Part of a small language model's weights.
Size: 10 layers, width 192, 6 heads of 32, MLP 768 tanh GELU, vocabulary 5782, 5.56M parameters.
Each number is 500 + 25 x the weight over its row's rms, rounded and kept within 0 to 999. Layers, rows and columns count from 0. Numbers have three digits each. The size before them is the row's rms in percent of the matrix's.

# q: layer 7 attention query, 192x192, rms 0.0384, rows 136-155, columns 128-191
# k: layer 7 attention key, 192x192, rms 0.0375, rows 136-155, columns 128-191
q136 119:481483517531488522506502495506490524453492491509498532495479500483445508504583500493486510526519479490468517477468489498504510476490487502483489505528479517556489461510484476502523535535455541
k136 123:483484499512511528511496512513488520494485503480517497539512517492519517502592489508502477514479473478516554531472465500497527541491444505493467502488520506506496514479457480493478556539494507
q137 119:560500493481471484476470470513506505536500536458511495495549488453508477486494499532490497474506512510506532460479494483557467485502474475481495466499496494516505449501505526488487454467495512
k137 104:528524509506500501532476471467527514508507515479464495529480534497527439517469546476522471539475454481530480514487519447521470454495461472490484541486536478470521507514511488495502505465484494
q138 102:480519438525540545487491475475534503492486470470489489493471520503528510482460493499528493524538519502539481554508506454511485499562465510455503479467531483526471528517458465476528474482485515
k138 105:436485481458486527509501526498533483513491544453473510514481482496522464506526459486486481481530497514458486536527477499517503486459534486469472476515495486533482475500473448484478500534474483
q139 109:493482473486494500504496487455528514499530469565526523513505529518457527509513496489513491491442520489498490515505494524521464510465502531512514511536556480514552565530527478505514514504486542
k139 110:486505506537510483532490498491490462489500496548510562472465466499483486505530523525553494501462551482519495479493538518483534505464520506472553525565548491543503498501508527503513462490502492
q140 112:513517511533497480478524472476474520484518472486523499532479492502505557456509471501471472496499497486551515542494497535461500513515529502545482553531498477480510514521463549466545525486498462
k140 110:481523496512524509487496460521508472447496451525573489528526521560489540494503495518503509525536461448491512522531506530463530490461559516516493520472463516531497479492473474469489495495490487
q141 107:531505474511525478480480529455492489491543513521523512505496516516509489521484510453497473478481519508478519551500495523511484499479505527492481445532482495487496503543501480490525487531505498
k141 108:483519482521529508522475519509487494521538513499539523468525510438514502537444519501541501464513473506497488501470479520518504534483532539448504526562468482484483474515481485493556519496459461
q142 106:495519513525505487491552511501520508502496485503508454479523529506464514490503496532478495539507488540465460495472487510526515471475539508505472513505494482492469502463535487504499494495487501
k142 108:559512489515507485507482481471476495510519523519512455489505517506487517506531505494479506498507549515483544477516493513497519535510474516497472503528518459532487460519502529461524495509500470
q143 118:505503459523539523540537486555508519510478514498518519482514510523531499527455482506538505511555440524529501481462506500558529520531479525508472509454541510495482489537509546466526556495439505
k143 110:520522453527520470516506459502504501496483561527445506524525527540520478499500505493551508484492504494468522497473488482525527497537509533498538481519504574559533493470519514430515514490493509
q144 111:438545491493508516483485465510488503462474515499492518532471497505464537508505535498507528470506538469486458506515490470515530454467523492453495508498479475522496483497528493487545521459455459
k144 103:517515496496496522470466491489517500494550523510500512514524487464507520478476493520485450492534497479499468496526478490527498461515507551512508480510507464484504484477470526461484552511475484
q145 090:447519473499465470529494526536489497509467531536519487510479520493525459508532514512532479461478536490520509502524490493460506490495509472499528501536466486516515511507486515453541512512565491
k145 094:453455545496502523522469519519514505504473466521537487458490468482530516459512524549478485493510534477520497495517499488517526516474482502487477526474460474534497481459498502491519478466490485
q146 092:511450511491530541498495526443488513538480464469521490501515460447477502501529502523514503482502496505494463494513532536475528481464495464457518505512517451504484482521503449499493470487483504
k146 095:458474489526494505503465547444483480482475486508458461531491470474476466457494465453477508493495503476501518516509508488525481471487453483483474536512491499463515491517500508519462531536533484
q147 124:505461550504485510467498490460499562484506495508519502469495505511469483493513465542509484511470529520504524492523491564444508505503505514490483517534497506509481585492506509456520504511544499
k147 114:506494532533490541482490525492519538450474507514577495481488444523487508468497510470505496535466488448537504475479513547490520498481470509466509539504520497535509530522485456501482545471519538
q148 107:506524495541454480464495490509505497487518513481527503460549457523519496493516531524486482455504485463499530467477472539527478502529485481489495497513529474533487498483507562523541509503500492
k148 107:512508491502496542472489439521515485500486528522486517471510488554460510513501541537511525481499517503499495466485496533508467452513522548511502532489534479492530517475501534470506507471483512
q149 092:460495496509496489465493547493519508497491517529490515473464484472514479491472455475497515541499516556500522524457479468488524521523465527504543497454489507478537487459493478488482478494463509
k149 099:499476433520472477505513507479528530434476530542506499515504482523504477485488455470511520492462446561524484489511531491555488515512512491520513487501504489512492478497470472486461498484510532
q150 109:515494506524501542448501493474543520473472455492499488506477520532444471507539484526500498534491536485497552556510497513522497526503467528536499511515513518510504471491486464538528503502472487
k150 121:528497454493490526466511528475532520495501451483503513495505491474524507519537478517506478527498505508486485506530455474510501547488492521501472543484502476462447477548487521508523552476483496
q151 101:492497535501475483474455515466484515504530520500512536557446497499532543467538527542518519496513480540497515502472467504519493484503488519479519491507499516448485477492482501490500533510508507
k151 115:514457515489539468525516496512512497478543480520530477492536493494493539529491519527496475511540457509507501488447481493499462541515524512513475541447528491482492492479493490496521504526476494
q152 112:459509478512453535497473487468478538507498499506477478507507497514461505472511481504475514458512551515501508482506489524545479469477504488442531474509502482529529527475562496468512474514494491
k152 102:479496486514494497491502486455483488512500479490535491479510491515485492503520553558491527522488521483492526461509498493536462489479461466507513490554517471490512470504567517473523504514523483
q153 109:504449518525517470489495523446523485491518529484530503498460499472510503472549516471533460485520536479518539511497482534528515498491460539514483474495499487524528484466542468495545508477479470
k153 113:519476504547496523474546484467502493494530507484511520484488506482482517489535508483563485539527496522488488511492470479500464556523459501525466490501503456490488489484499537485506473501462472
q154 097:474513495510481492529503512486459526452525499519492493506455522457481556527512486471500519520470525485485474515488538480471478541432491510474483530519458463525505478508562518500486471545505496
k154 104:477544500522491465484497498479506482535526491512503492486523501484497469492538477524536497509553463460508475472447492514486545510503503497529522502542494461478504479477512507497547504529511515
q155 104:448506491458469502537508505482522516525523495480462504465541514478514498488526483508518499508513465497478464530490481495504476539528503499480445475487499514548480526518536491450453504546451542
k155 106:445535463491457506489536490482469554529464537503474477471514515515546490441521463495515538529458521505486543506473495526509487484491487483487489520496502491541523530509507511477496470474497479